Weights of a small transformer language model.
Size: width 256, 4 heads of 64, MLP 704 GeGLU.
Each number is 128 + 32 x the weight over its row's rms, rounded and kept within 0 to 255. Layers, rows and columns count from 0. The size above them is the row's rms in percent of the matrix's.

# layer 3 attention value, 256x256, rms 0.0729, rows 0-53, columns 0-127
size [103 101 107  98  93  93  95 102  88  98  97 110 104 100 113  93 106  99 102 115 107  99  98  93  95  86  94  91  93  91 133  96  94  88  97  94  97  97  99  91 101  99  94  97 105  95  95 107 112 143  92  98  89  99]
[[109 168 110  83 156 138 130 117 109 131 136  92  86 115 213 142  74  79  85 158  93 135 174 147  76  87  95 151 164 144 106 148 142 122 133  99 154 153 134  71 145 153  77 188 165 131 110  78  75  99 164 158 159 147 199 202 117 150 132 142 126 111 139 144 165 113 135 119 106 124 149 119 127 152 150 117 170 170 140  85  94 136 165 102 209 134 160  91 121  97 149 219 140 102 126 124 140  92 144  99 110 129 168 108 155  84 163 161 100 140  68 139  61  74 146 172 105 187 165 147 179 168 183 145 117 136 127 149]
 [ 80 162  84 170  98 140 142 104 141 159  85 100 156 142 159 178 150 121 150 175 172  87 109 132 186 139 132 157 169  63  87 110 115  82  95 122 103 148  89  74  75 163 100 126 127 136 108 138 152  83 124 130  73 169 172  83 105 131 102  91  77 121 194 151  88  94 181  85  82 143 176 101 147 149  76 101 150  79 120  99 139 100 116 139 121 201 106 124  89 158  90 145 100 132 146 163 123 137 126 158 141 110  86  95 172 149 108 165  91 156 132 152 117 138 121  71 112 149 174 153 111 107 120 111 141  86  82 154]
 [169 165 164 140 178 114 102 134 153 187 149  72 167 106 166 150 139 101  81 135 112 115 157  80  98  92  83 162  72  90  69 106 151 176 144 108 136 101  86 124 181 129 104 170 144 189 146 148 157 101 145 173 174 112 143 103 160 129 188 179 166 116 114 141 132  70 128  92 191 116 148 156 106 165 125 100 109 127  46 138 151 136 167  73 116 122 147 133 152 165  91 125 148 110 133  97 159  75 137 138  83  89  84 137 159  72 170 127 141 146  90  91 131 125 105  93 109 103 103 138 153  87 122 113  92  89  92 150]
 [124 177 163  98 108 132  57 161 167 153  61 122 137 162  67  82  99 135 126 118 112  99 154 147 171 126 140 142  70 162  79 134  81  84 147 120 113  96 150 183 141 100 135 174 138 188 175 165 153 138 155  71  86 130 130  86 192 108 148 139 116 139 152  95 192 171 167 115  92 143 165 133 114 157 154 177 114 137 162 145  99 122 133 112 148 105 132 140 143 130 163 146 160 126 159 189 108 163 119 104 100 111 148 140 132 128 143  99 112 108  96 147 189  93  96 122 109 115 121 138 121 103 106 102 168 163  97  73]
 [125 115 169 158 100  70 140 114 106  84 153 141 136 150 105 119 144 122 192 156 140 171 175 153 142  65 140 162 131 195  71 185 147 181 157 122 104 124 110 123 107 171 146 156 163 120 156 131 153 176 102 166  97 146  90 135 163  93 129 153 105 107 139 119  56 120  62 146 177 160  96  90 116 122 152 150 168 135 111 101 115 157 148 118 141  69 125 122 117 110 118  95  94  79  99  37 164 123 155 182 157 138 108  78 154  34 111  83 106 137  79 152 135 122  88  85 100 179 100 184 146  87 100  92  81 163 140 150]
 [126 139 159 118 152  83 152 121 140 136 113 145 159 141 184 112 150  79 151 112 120 146 105  91 110 120 115  80 162  89 168 120 126 154  96 105 124 179 120 143 116 164  81 103 147 120 123 135 191  76 146  75  68 104 130 177 121 132 163 165 106  55 201 195 132  91  98 172 139 144 154 119 166 132 161  92  98 177  87 183 131 119 141 108 110 130 146 138  74 139 130 182 165 105 149 144 129  45 156  93 129 138 172 183 139 140 126 102 113 179  70 181  87  99 163 189  87 152 141 173 145 101 106 106  98 181 114 150]
 [ 65 164 191 164 132 113 171 145  96 119 122 134 144 153 124 138 137 169  93 172  70 155 171  51 113  88 134 118 122  96  74 176  62 126  91  86 213  61 110 188 164  89 152 124 134 140 153 115 124 171 101 133 136 138 162 109 106 100 148 129 162 164 100 127 125 161 168  98 136 142 142 146 140 186 118 151  94 160  74  74 153 153 155  98 121 143 112 172 141 149 116 102 115 122 168 158 194 103 160  89 127 147 183  89 159 117  95 152 158 136 126 100  93  99 111  78 170 174 147 100 145 133 118 185 161 117  92 122]
 [113  55 124 161 139 107 104 141  90  86 120 131 147 106 129 180  52  75 139 172 194 107 146 127  78 126  85 176 181 135 145 142 108 137 118 149 137 135 168 130  79  67  81 161 155  59  67 185 125 152 155  36 131  88 107 108 197 109 162  89 145 148 117 155 149 135 121 182 143 125 127  94  96 103  97 129  98 126 105 143 169 182 137 120 134 112 160 131 170 163 128 134 148 166 101 164  78  78 133 121 130  61 171 121  85 131 185  95  97 160 154 137 183 140  65  84 114 177 136 122  75 138  91 127 117 150 151  75]
 [ 86 108 112 122 120 134 122 113 148 150  98 120 174 144 137 118 130 166  82 111 143  84 150 142 108 191  92 132  89 107 127 200 130  92  85 140 129  59  98 132 130  87  96 135 129  92 117 176 157 205 106  91 141  96 150  96 102 120  94 148  96 139 119 117 142 179  70  88 137 161  75 119  53 125 119 165 148 126 127 116 163 115 182  99 146 157 126 140  70 139 201 141 151 166 169 119 110 174 160 142 163 145 109 160  77 106 146  79 123 153  96 144  99 116  83 165 182 115 160 133 107 199 107 178 118 106 179 109]
 [ 88  53  95 144  89 101 164 188 163 181 125 169 158 131 110  94 109 117 142 113  68 213 149 169  84 114 104 173 125 143 112 128  79 101 171 129 110  76 111 136 174 174 107 157 184 113  93  95 142 145 100 132 172 106 145 114  77 133  91 125 130  47 157 140 193  81  84 167  84 120  55 127 127 174 121 122 115  89 166  77 117 105 113 160 160 150 155 166 113 109 145 158 103 166 108  89 142 100  84 158 138 171 139 135  81 146 146 118 114 186 146 165 129 149 149 128 151  97 150 140 156 110 149 117  83 117 147 160]
 [ 70  81  88 111 109  90 124 132 143 116  76 101 164 152 138  95 119 156 160 130 127  86 133 133  82 117 168 162 102 101 142 152 124 140 109 152 146 165 155 135 196 116  90 161  65 115 103 161 148  94 145 140 170 135 171 161 116 144  65 153 148 146  88 196 120  90 138 114 105  56 155  93 144 162 105 139 198  76 105  83 121 138 165 128 149 129  74 140  92 126 103  87 125 177 172 165  95 113 168 103 115 111 115 111 167 115 120 179  88 161 133 142 110 108 137  83 164 118  76 132  82  75 141  67  86 184 139 126]
 [108  82 107 141 171 153 148 108  90 160 176 120 138  98 116  72 140  73 139 176 111 113 147 159 109 129 138  99 172 150  91 107 101 130  91 111 167  71 119 168 122 106 133 150  91  61 145 137  91 119 115 148 197 104 118 170 106 169 100 173  93 113 100 176  84  91 176 144 163 116  62 134 176 138 148 138 156 149 100 134 167 121  99 164 175 151 120 149  92 153 141 105 146  69 167  41 152  67  93 154 146 112  49  82 125  75 111  67 132 113  78  98  94 183 141 201 168 116 137 114 157 139 144 139 105 108 114 150]
 [109  56 196  91 122  87 152 130  82  99  91 127 177 193  70  73 123 120 136 167  91 145 160 138 121 153  74  83 116 112 122  89 137 180  99 110 116  78 127 152  96 104 145 131 150  68  58  93 174  97 102 167 166 101 116 133  96 123 130 163 128 129 155 163  89  99 148 133 112  83  97 108 156 134 151  97 104 190 123 152 143  79 149 104 136 194 151 123 108  92 103 116 197 161 164 170 106 109 132 151  95  86  95  86 170 160 126 137 115 112 146 114 111 125 169 108 162 120 165 120 145 177 144 152 148  94 148  70]
 [181 124 139  87 175 163 109  92  87 164 166 147 111 157 163 124  70 155 100 177  82 136 129 168 107 123 144  87 183 108 119 112 102 127 128 187  71 210  99  76  97 106 137 115 136 170 113 103 124 172  89 127 117  97  97 104 135 136 139 149 137 152  83 120 133 163 168  90 115 124 179  86 143 114  66 123 105 139 103  79 123 145 135 139 118  85 164 105 115 138 124 136 177  97 153  90 157 144  84  83  84 133 135 143 120 104 119 124 125 128 175 124 128  97 159 119  62 165 105 116 138 154 136 170 157  80 106  73]
 [ 90 132  99  88 118 136 129 172 109 111  81 158 145 112  95 119 124  84 103  93 176 118 152  60 151  92  77 156 118 173 154 183 111 107 152 115  78 112 136 107  80  64  86 116 114  87 127 122 184 149 114 110 122  78 135 130 125 197  98  92 134 118 144 121 168 117  91 165  80 116 144 111 128  85 130 134 167 123  92  74  76  99  91 101  80 100 119 160 143 122  98  91 159 162 196 114 110 185 157  82 101 103 192 161  78 139 148 196 128 135 148 176 128 101 162 104 103 121 138  83  66 102 152 136 110 165 118 157]
 [136 102 128 138 154 135  99 154 152 147 159 171  82 173 144 159 127  98 117 164 133 123 144 127 175  57 158 123 131 146 168 122 179 123 162 165 151 100 152 153 105 110 122 130 190 170 152  75 168  93  77 157 160 138 114 141 167 183 133  99 127  81 148 118  93 145  81 111 142 136 180 130 118 159  71 142 101 169 210 193 110  91 106 211 179 156  80 160 148 147 154 156  96 117 127 181 194 123 139 160 167 110 150 125 104 164 126 148 151 135  88  91 107  61 102 125 121 138  97 136  99 164 108 160 148 143 115 100]
 [116 111 104 143 123  95 170 111 117 153  83  79  91 125 121 161 122 138 135  85 104 143 121 131  66  91 112  96 176 117 130 134  81  64 132 149 173  96 136 141 160 149 184  86  81 137 153  88 128 116 109 117  69 110  78 150 163 123 152  97  57 142 145 155  99  73 126  90  95 114 144 159 135 145 157 152 149 104 187 171 172 168 117 137 123 102  88 132  84 136 156 107 159 135 132 136 106 144  57  65 154 174 166 165  88 103 181 177 108 164 190 139 166  89 121 108 123 172 133 112  75 155 153  93  79 149  94 112]
 [156 176  89  72 109  83 143 157 143 108  58 179 108 137 129  95 128 108  98  75 106 136 139 125  70 190 123 159 108 144 119 137 143 125 132 142 137 131 114 133 118 189 106  68 198 161 138 157 122 115 142 159  66  96 186 125  90 176 139 140 127  80 106 172 123 129  32 199  95 100  93 138 123 115  99 127 112 113 124  97 165 131 103 157 166 138  98 128 175 142 141  97 145 119 130 113 154 182 122 182 134 146 150 134 138 119  83 161 125 106 136 160 129  95 139 167 147 117  84 201 165 160 149  87 102 142 128  91]
 [159 109  71 107  80 168 166 101 110 112 113 104  90  94 184 141  68 162 141 161  96 156 115 113 105  56 155 164 156  91  84 170 126 116 116 144  97 184 129 106 156 106 117 136 174  92 181 150 181 161 157 124 136 100  67 124 148 117 147  82 155 159 186 150 149 111 183 150 147  98 128 195 126  86 131 137 132  92 171 109 176 141  84 138 135 105  58 143 177 102  57 115  72 115 122 168 146 117 112 104 148 144 195 139  83 109 119  85 117 134 115  55 137 124 101 168 122  96 137  70  80 160  93 147 142 144 137  88]
 [178 136 119 115 134 150 135 148 130 152 124 135 130 103  96 141 105 130 124 118 137 146 143 138 123 150 172  91 167 158 117 164  77  55 187 157 145 105 144 208  99 120  90 152  86 106 136 171 150  96 160  56  39 144  66  80  97 146 137 138  61 152 122 149 134 155 111  78  88 127 106 110 150 147 114 105 110 140 109 133 163 114 138 125 119  76 134 125 110 170 166 102 164 109 146 115 125 148 128  84 116  98 205 215  97  72 163 125 114 135  95 148 108  83 137 145 120 143 139  37  49 103 153 154 153 126 156 107]
 [ 72 133  62 106 157  85  89 101 125  73 144 145 156 105 121 122 120 102  89  70 139 134 136 119  98 118  82 177 147 139  88 128 117 113 113 164  80 128 184 129  95 122  72 159 176 167  89 165 150 159 142 116  91 118 125 114 147 131  88  95 200 150 174  91 122 193  91  80 103 118  65 139  78 134 147 130  76 107 152  70 144 151 162  84 167 194 105 104 145 110 113  83 170 140 111 169 126 130 108 145 133 105 165 110 154 178 197 176  77 143 146 146 179 193 105  80 108 104 176 114 155 142 108 134  80  91 172 173]
 [ 91 121 110 103 156 173 148 176 154 117  99 108 105 117  93 148 133  81 126 111 141 102 162 154  81 101 170  73 101  83 173 170 149  76 189 136 129 179 141 149  80  77 116 106 132 174 101 110 106 139 100  55 115 163 141 112 126 120 150 105  77 140  97  98  95 150  96  59  77  97 140 118 205  57 104 124 165 139 126 144 131 154  81 118  88 154 123  98  89 142 140 123 178 135 130 138 100 166  60 152 127 172 130 135 148 181 101 174 100 188 110 156 239 145 113 131 152 143 106  78 126 122 125 108 110  84 117  96]
 [118 161 134 149 144 123  84 116 128 155 133 155 126  92 167 126 124  65 108 125  90 153 134 128 158 132 109  76 166 147 159 160  87  61  98 164 108 138 140 116  79 149 179 141 189 157 135 176 111 132 192 114 171 156 153 106  99 136  77 197 128  73 139 150 106 135 149 163 166 141 147  95 157 123 114 160 190  97 149  85 113 166 119 151 108 108 155  71 151 151 102  87  76 153  61 114  87 112  97 113 152 177 132 104 107  97 152 155 139  90  86 120 116  97  79 111 118 108 124 132 152  77  96 142 106 117 127 146]
 [100 137 117 157 164 186 159 120 122 181  91  95 166  73 190 173  57  88  74 143  69 146 104  56 108 147  87  81 142  71 118 158 154  93  81 149 116 104 104 130 125 134 133 104 146 126 163  97  94 160 188 145 178 145 112 166 115  88 154 189 109  71 175 116 125 121 110  84 161 192 177 119  97 140 119 143 132 100 137 111 116 135 138 191 178  72  92 100 137 150 178 127  97 146 135 192 125 111 139  78  93 177 109 144 116 123 100 112  85 123 119 127 102 121 118 149 190 110 149 105  99 122  93 168 160 126  93  87]
 [103 161 114 125  86 114 106  99 132 132  60 107 160 100 161 150  81 191  79 131 153 125 168 100  88  42 110 142 167 143 132 101 158  61 177 164 147 113 166 110 137 146  78 110  92 113 189 165 113 163  94 172 116  93 147  97 172 117 102  96  89 122 176 103 125  99 122 121  97 167 167 132 139 105 171 109 113 143 152 114 116 108 136 134  98  92 154 106 140  89  78 184 124  99 112 114 153 158 136 142 145 107 105 112 107 112 125 120 107 146 102  64 145 131 117  94 132 106 108  91 159 143 153 157 165  98  96 201]
 [ 94 113 102 137 124 185 138  85 142 149 144 103 131  52 117 114 103 128 156 129 154 187 119 157 138 170 124 104 191 132 111 133 117 139 103 125 162 130  94  44 162 139 186  84 106  94  93 130  94 120 121 111 103 113 124 180 156 143 102 131  97 150  94 160 150 137 131  82  93  85 159 117  56  62 123 152 119 112 108 128 129 112 121 107 109 141 145 124  93 126  87  64 108 122  86 155 152 114 161 135 158 154  64 132 161 197 108 144 129  85 102  70  96  84 145 127 138 164 132  99 126  58 175 123 116 167 122  85]
 [104 106 134 122 160 171 105 113 127 176  84 155 125 111  87 172  73 146 154 138  61 157 149 163  56 143 103  83 114 106 109 202  59 136 170 179 144 105 100 126  80 117 165 102 139 163  70 134 141 132 100 113  73 118 121 123  99 163 161 125 155 191 151 148  87 121  96  93 174 158  63 131 143 121 114 121  97 176  69 121 106 115 179 129 194  92 148  43 153 170 147  94 129  83 105 142 134 119  72  79 148 141 121  68 105 132 116 177  67 108  78 132  96 125 165 145  66 148 149  94 151  70 107 136 149  91 146 178]
 [124 192 115 156 164  97  79  67 138  97 105  95  84 131  84 101  91 134 108 145 142 135 127 170 159 127 124 112 138 149  89 126  97  77  90 147 150 112 166 144 162 144  98 157 105 159  76  94 119 123 144 112 126 113 161 191 182 144 124 142 161 110 119 108  91  90 117 140 162 182 106 140  77 142  90  97  96 138 143  81 149 108 145 134 129 137 150 106 125 136 114 113  74 159 196 145 119 104 194 124 118  85 106 133 135 121 102 122 182 142 157  78 119 145  80 115 168  82 131 163 153 112 117 160 108  99  90 159]
 [153 164 178 165 114 180 146 132 139 133 114 110 143 126  94  96 129 165 120  96 150 100 131 170 125  91 143 148 147 169 157 188 143 121 102 124  85 172 146 143 111 111 101 116 171 153 147 129 174 127 143 116 119 146 116  93 141 106 217 157  67 112 141 179 169 117 164  95 157 125 109  88 174 136 136 161 129 105 137 156 174 118  96  79 170 191 182 147 117 126 127 177 109 167  69  92  73 121 156 115 134 165 105 169  92 139 147 137  84 120 185  55 221 123 152 160 154 125  80 114 121 177 134 138  70  92 141 140]
 [144 158 109 127 133 171 164 123 152 171 174 162  78 124 152 109  68 125 114 104 215 142  98  94  65  95 133  98 134 126 137 156  96  57 194  86 125 123 143 145 123 152 131 111  70 193 135 158 172  89  98 142 160 156 130  99 126 120 145 133  83 106 174 163 131 165  95 120 115  73 163 116 122 108 135 133 106  65 105  70  59 120 136 109 132 112 122 121 132 178 141 111 177 219 174 119 130  77  92 103 117 142 131 108 127 171  69  79 110 157 156 138 143 111 180 127 105 130 108 158  97 114  77  72 168 146  84 179]
 [105 130  86 186 126 127 194 135 120 170 139  93 141 129 109 111 185 122 104 155 101  96 153 165 129 141  76 146 129  80 115  94 125 112  69 175 116 151  78  82 138 113 171 148 194 153  82  89 144 109  93 194 183 116 196 151 146 119  92 194 124 132  68 169 146  80 131 144 132 130 160 130 148 167 130 109 114 175 100 179 104 102 138 149 115 112 139 153 161 140 124 164 121  88  72 141 168 103 134 134 152  91  55  88 155 136  92 150 127 161  99 149  90 154  88 168 130  92 133 160 189 151  90  98 124 119 149 122]
 [101 141 187  71  73 198 154 140 101 170 142 141  87 149  57 146 121 100 115 141 159 134 126 121  80  43 148 131 106 144 109 105 151  91 134 151 146 157 176  97 141 152 110  96 115  98 155 142 138  94 165  62 159 144 102 109  88  81 152 115 124 110 157 148 103  77 135 138 124 182 148 158 142 177 151  97 166  93 155 157 138  93 181 178 159 151  92 161 150 121 104  94 168  76  70  93 112  58 111 126 148 100  99 151  97 145 102  61 114 138 131 136 137 107 112  62  80 176 151 153  94  90 101  93  85 100 142  85]
 [ 97 163 147 124 148 111  89 132 120 116  84 147 176 150 143 106 129  85 176 172 113  89 144 108  69 140 142 138 134  66 141  95 166 209 114 128 148  89 141 125 104 101 151 119 148 114 172 146 150 115 121 178 105 159 103 116 180  84 137 164 111  79 127 142 101 174 133 133 156 101 148 135 127  90 159 105 120 190 138 106 172 175 153  97  88 186 131 191 133 109 110 173  94 156 117  68 188 146 192 117  82 141 121  99 114  83 136 153 127 106 127  89  99 159 124 161 117 175 141 131 165 104  80 180 136 134 132 125]
 [132 157 124 137  93  95 142 117  66 158  85 148 130  92 188  76 150 125  81 148 163 118 125  65  98 109 163 132 129 165 106 134 100 165 106 152 154 148 161  96 121 109 100 115 126 104  65 118 132 110  95 174 139 106 181 151 121  81 172 140 147 159 144 115 118 100  87 170 108 120 109  93 202 157  77 153 100 120 160  82 126  93 121  78 116 134  89 150 179 118 134  88 116 194 191 150  72 141 136 147 114 120 159 162 151  70  96 111 165  98 125 109 158 196  96 141 139 146 139 157  93 129 159 138 165 109  80 157]
 [123 167 168  90 143 129 116 126 136 119 106 174 174 161 139  88 128 155  92  78 119 149 163 150 115 184  81 113 146  96 171  73 169 159 124 134 128 123 146 131  99 134 115  85 134 100 121 163 102 136 157 113  76 104 168 101 101 123 153 145 124 122  77  61 140 158 124 136 154 145 155 125 204 166  61 152 116 101 133 117 151 137 103  85 146 159 129  71 104 127 118  58 129 134 121  45 166 172 100 184 146  63  95 119 120  61  73 148 104 108 151 121  78 115  79 172 140 140 116 149 161  94 159 146 173 143 120 105]
 [162 154 118 180 150 113 135 125 137  93  88  96  85  70 156 118 162 170 103  70 105 163 123 131 163  95 121 166 108  94 134 100 101  78 105 132 147 108 104 145 187 178 126  86 109 159 112 164 174 115 124 134 180 175 166 103 170 120  88 140 151  70  94  46 108 111 168 146 132  99  84 132  87  84 130 135 152 109  96 163  90 126 136 191 124 159 132 124 147 108  90 132 173 108 105 125  67 119 144  84 120  83 154 115 101 129 166 171 173  83 163 158 100 145 125 166  91 158 126  55 117 135 172  87 113 126 146 174]
 [ 89 163 170 102 118 129 110 104  84  86 168 142 113 146 178 128  58 172  88 113  97 131 130 133 177 164 123 128 100 110 118 127 167 154  78  97 180 149 142 156 148 164  84  96 192 179 175 176 132 160 117 122 120 154 138  98 172 104 135 123 160  91 109 169 115 138 127 181 110 146 172  93 118 131  74 142 106 120 157 151 108 128 142 132  88 123 153  68 100  24 113 133 118 188 159 154 167 106 178 144 178 187 141 185 119 132 130 140  76 173 197  94 174 153 152 151 131 172 153  91 150 125 109 105 142 105 129 116]
 [132 199 122 113 163  59 189 120 175  85 122 164 127 165  88  91 153 161 164 181 150 157 137 115 111  58 166 121  97 130 116  91 121 115  87 135 166 117 125 145 154 154  85 193 190  93  92 122  90 140 122 109 133  83  84 187 109 133 108 115  82 124  81  58 164 150  83 151 179 165 122  70 104 108 117 117  90 113 163 174  76 128 103  70 138 130 108 122 137  88 138 124 152 120 106 128 151 105  91 155 123  91 133 114 129 138 102 132 117 149 157  76 160 104 140 118  69 112 125 149 103 162 164 128 181 121 158 112]
 [144 169 110 152  86 105 171  76 152 165  65  96 134 152 133  80 140 155 142 107 142 123 114  97 113 179 155 115 170 151 129  95 118  92 188 149  97 198 133 138 167  91 179  89  72 122 154 163 170 201 163  94 180  93  83 151 111 112  91 175 117 152 126 126 118  89  67 119 106  82 136 155  56 111  95 109 116 116  77 123 137 134 136 125 114 147 143  71 112 156 138 116  80 145 120 117 168 135 176 135 124 142 152 134 169  81 170  98 150 147 128 144 130  78 216 145 102 114 169 140 137 109 151 165 119  90 129 104]
 [127  49 127 170 156 151 131 169 107  79 147 119 177 126 154 166 136 109 139 153 107 106  93 144 118 128 133 117 166 189 134 181  99 181 230  95 111 128 112 147 153 109 166 158  93  95 137 113 122  80 111 124 138  81  96 129  88 141 164  81 157 165 109  82  89 134 113 106 156 100 110 171 150 144  99 193 179 106 157  96 118  81  75 115 148 172 132 129 127 150 103 145 106 103 100 102  46 185 161  67 108 143 112 126 152  47 171 135 110  86 154 176 105  86 118 122 130  73 149 172  69 141 146 126 169  68 123  87]
 [118 177 159 102 109  81 131  66 131 115  96 178 108  97 180 175 136 102 144 132 100 151  95  86  57  37  85 141 152 145 124  62 108 181 186 159 112 152  87 172 135 152 174 138 135  46 135 114 143  97 167 118 119  61 154 124 125 107 138 130 117 145 141  86 111 105  99 152 159  94 119 161 143 137 129  85  80  94 158  78  99 140 133 164  96 115  94 186 125 158 126 139 158 158  98 115  71 121  80  83  99 158  94  96 131 141 168 201 159  74  88 180 167  89 132 163  69  86 119 125 117 129 121 142  93 164 153 133]
 [131 158 142  88 188 127 114  94  82 122 152 186 119 180  84  96 144 121  88 155 124 138 114 125 172 151 177  83 184 202 158 161  70 173 104 126 166 130 179  71 166 150 134 142 206 156  90 142  93  97 117 123 140  80  93 118 146 106 117 159 199 121 190 129 152 152 175 100 131 120 184 178 137 120 168 150 133 129 137 107 133 122  91 139 106 126 163 139 121 185 139  89 130 169 104  76 135  90  78 117 131 123 134  86 162  99  70 105 103 151 121 116 110 165 153  88  85  97 112  99 187 121 103 107 121  99 201 114]
 [113 125 126 152 113 102 104 113 135 108 160  60  72 159  91 137 135 156 121 144 160 163  65  74 211 148 139 198 197 123 136  94  89 175 110  72 216 106 153 133 137 135 147 104 187 141 173 114  69  97 126  55 116 114  85 121 102 105 167 152  73  98  83 136 122  93 176 152 135 113 145 151 158 160 124  96 166 105 167 129 156 163 141 116 129  86 141  24 184 136 150 115 121 138 131 124 176 138 172  98 153 197 118  76 113 158 166  73  93 113 173 113 155 119 154 109  89 152 181 150  89  62 125 113 129 171 135  96]
 [197 133  98 132 103 169  95  93 150  87 110 113 130 100  67  74 129 155  87  91 100 126  59 107 105 143 107 112 162 143 103 117 110 156 135 146  85 160 129 132 161  83 161 160  90 140 126 133 152  95  75 123  69 128 163  79 139 157 114 128 125 120 163 150 127  94 130 143  84 103  95  91  80  82  89 130 158 118 176  89 115 134 124  85 127 131  52 125 139 139 166 134 121 141 159 156  80 118 101 104 176  82 136  78 152 143 148  89 116 140 162  90 149 117 102 169 198  81 115 105 158  86  91 144  81 109 166 192]
 [165 163  91 107 131 150 136 159  87 128 132 160 132 150 153 171 107 102 105  91 149  87 147 110  94 103 111 132  95 117  92 139 158  51 106  92 167 120 157 116  98 178  81 149 105 125 137 133 151 137 138 206 209 181 108 121  86 136  99 116 113  98  83 139  78 105 184  97 103 138 161 121 177 112 114  95 185 102 114 105  70 115 168  91 179 176  73 134  80 158 144 119 182 148 147 119 102  73 145 105 170 158  91 151  98 118  78 105 112 161 139 147 147 136 131 135  80 156  86 167 141 132 163  97 150 167 167  74]
 [195  80 152 119 101 145 101 132  98 127 159 184 101 139  85 200  81  74 133 147 112 107 112  98 126 104 160 190  81 195 116 204  87 167 180 105 135 132 133 161 153 127  92  94 153  97 116  93 108 172 161 114 150 102 195 133 161 114 155  94 127  75 156 141 144  75 184  78 136 104 112 175 118 132 121 147 122 155 162 161  89 115  97 129 182 186  78 133 194 103  53 163 143 151  73 168 110 148  63 116 130 134 151 111 146 103  55 161 116 155 146 100 168 112 157 113  88  92 132 133 102 143 135 178 126  83 121 136]
 [142 177 148 145 158  89 165 143 129 140  88  98 155 139  70 102 142 116 148 112 205 186  92 114 138 162 146 100 144 150 153 191 100 155 111 152 174  91 160 102 153  87 175 123 136 132 141 111 140 169 151 105 136  94  95 113 110 108 166 118  98 102 150 169 125 101 113 173 161 166 133 166  85 124 177  93  91 200 159  88  82 155 117 200 160  75 129 153 105 106 177 164 136  96 100 118  95 149  86 159 103 203  64 154 102 128  49  89  88 134  99 144  92 125 105 151 137 113 136 178 121 174 103 124 153 131 150  64]
 [ 76 133 124 127 185 156 134 151 105 125 157 102 142 173 147 105 202 114 148 153 147  75 176 162 153  89  99 131 174 108 114 110 128 183 109 105 172  88  87  98 144 164 169 119  73 125 103 147 135 156 127  93 184 106 207 125 152 156 160 156 121 160 110 159 175 111 137  82 164 160  99 137 195 169 106 119 103 163  96 109 133 155 156 161 174 121 147 192  91 100  89 143  86 131  99  82 130 133 170 140  92 113 118  99 105  95  70 119 145 121 137 106 142 187 116  94  76 139 157 205 178  64 121 102 133  88 177 139]
 [157 168  84 126  86 156 120 142  93 141 176 134 108  82 152 120 103  77 103 148 136 134 154 124 115 167 134  86 134  75 133 142 143 122  65 132 193 132 148 123 132 141 129 130 166 148 126  96 134 131 104 113 134  97 119 160 166 113 111 167 100 130 108  95 139 112  57 150 112 143 121 136 127 178 150 155 147 180 130 160 101 119 145 148 143 103 163 158 170 161 136 141  58 154 103  39 166 171 144 104 111  98  81  79 186 111  87 141 162 151 137 115 153 175 118 195 145 111  69 185 176 127 102 112 128 171 135 126]
 [120 125 160 118  96 113 140 108 161  81 117  92  97  95 155 188  94 131  96 158 115  92  67 107 138 129 137 205 121 163  74 144 104 107 139 152 147 168 121 122 101  91 128 105  77  97 175 173 129 147 117 158 117 150  93  71 104 128 176  43 117  86 135  81 183 158 108 145 145 124 170 114 106 109 109 170 112 125 128 143 129 103 126 133 129 146 137 164 127  96 108  76 184 221 157 182 112 140 116  95 139 146 186 182 110 126 182 179 137 103 165 114 108  89 131  84 126 154 134  77  30 133 163 123 128 168  82 133]
 [ 73 162 124  91 143 114 179 158 132 182 153 153  56 146 162 197 160 166 139 117 132 138 165 136 139 128 188 116 190 100 117 101 112  76 135 153 149 129 118 119 114 131 115 149 129 119  77 146 106 133 116 111 107  95 131 156  97 154 120 137 118  88  44 135 165  95 138 134 103  96 110 107 109 102 167 176 178 123 103  95  98  94 151 140 126 122 137  85  99 145 202  74 118 168 110 129  44 112 107 168 156 134 161  94  87 176 191 106 156 141 125 105 148 115 146 146 132 100 174 143 113 112 114  68  85 136 152 111]
 [129  95 114 121  95 139 169 154  74 164  90  99 150 127 168 157 160 161 167  98  61 156 158 152  87 173 119 117 124  95 108  92 160  86 137  75 180 132 150 118  99  96 175  84 157 110  89  95  94 159 101 196 200 144 120 116 127 135 132 133 136  92  85 155 154  77  99 120 121 178  83  84  85 178 171 127 148 149 147 104 110  86 157 170 101 168 110 191 149 192 188 191 132  96 108 146 173 146  96 142 142  99 133  96 105  68 113 143  96 161 129 104 112 158 109 176 162 177  84 200 176 154 149 144 134 165 155  75]
 [ 80  94  97  81  99 147  64 143 158  84 173  76 166  73  84 134 128 100 165 125  81 128 132 179 150  67  81 179 107  99 101 103  94 132 158 160 109 163 152 160 173  98 174 166 156 159 132 143 179  60 124 110 130  68 120 104 147 101 114 144 121  83 140 101  73 134 134 122  98 117 178 160 120 148 132 118 124 177 135 146 156 185 136  70 121  88 139 160 145 113 173  86 124 149 141 113 130  74  95 163 126 151 177 100 110 174 126 178 160 161 103 124 168  86 138 161 164  79 129 156  92  97 143 175 110 151 112 115]
 [110 185 120 168  90 117 130 148 160 144  89 147 121 127  80 131  79 129 135  85  89 117  72 124  68  97  84 161 106 119 104 145 152 103 112 129 107 103 140 134 109 108 111 138 157 134 130 133 106 117  73 106  85 168 111 153 100 145  90  90 135 108 214 130 103 100 161  82 118 165 124 163 103 138 102 104 136  83 152  90 116 134 114 140 104 115 135 128 132 135  27 167 117 171 131 182 149 172 150  89 156 152 145 185 136 155 165 116 119 160 139 157 193 116 151  87 128  72 158  83 143 174 151 100 122  82 103 121]]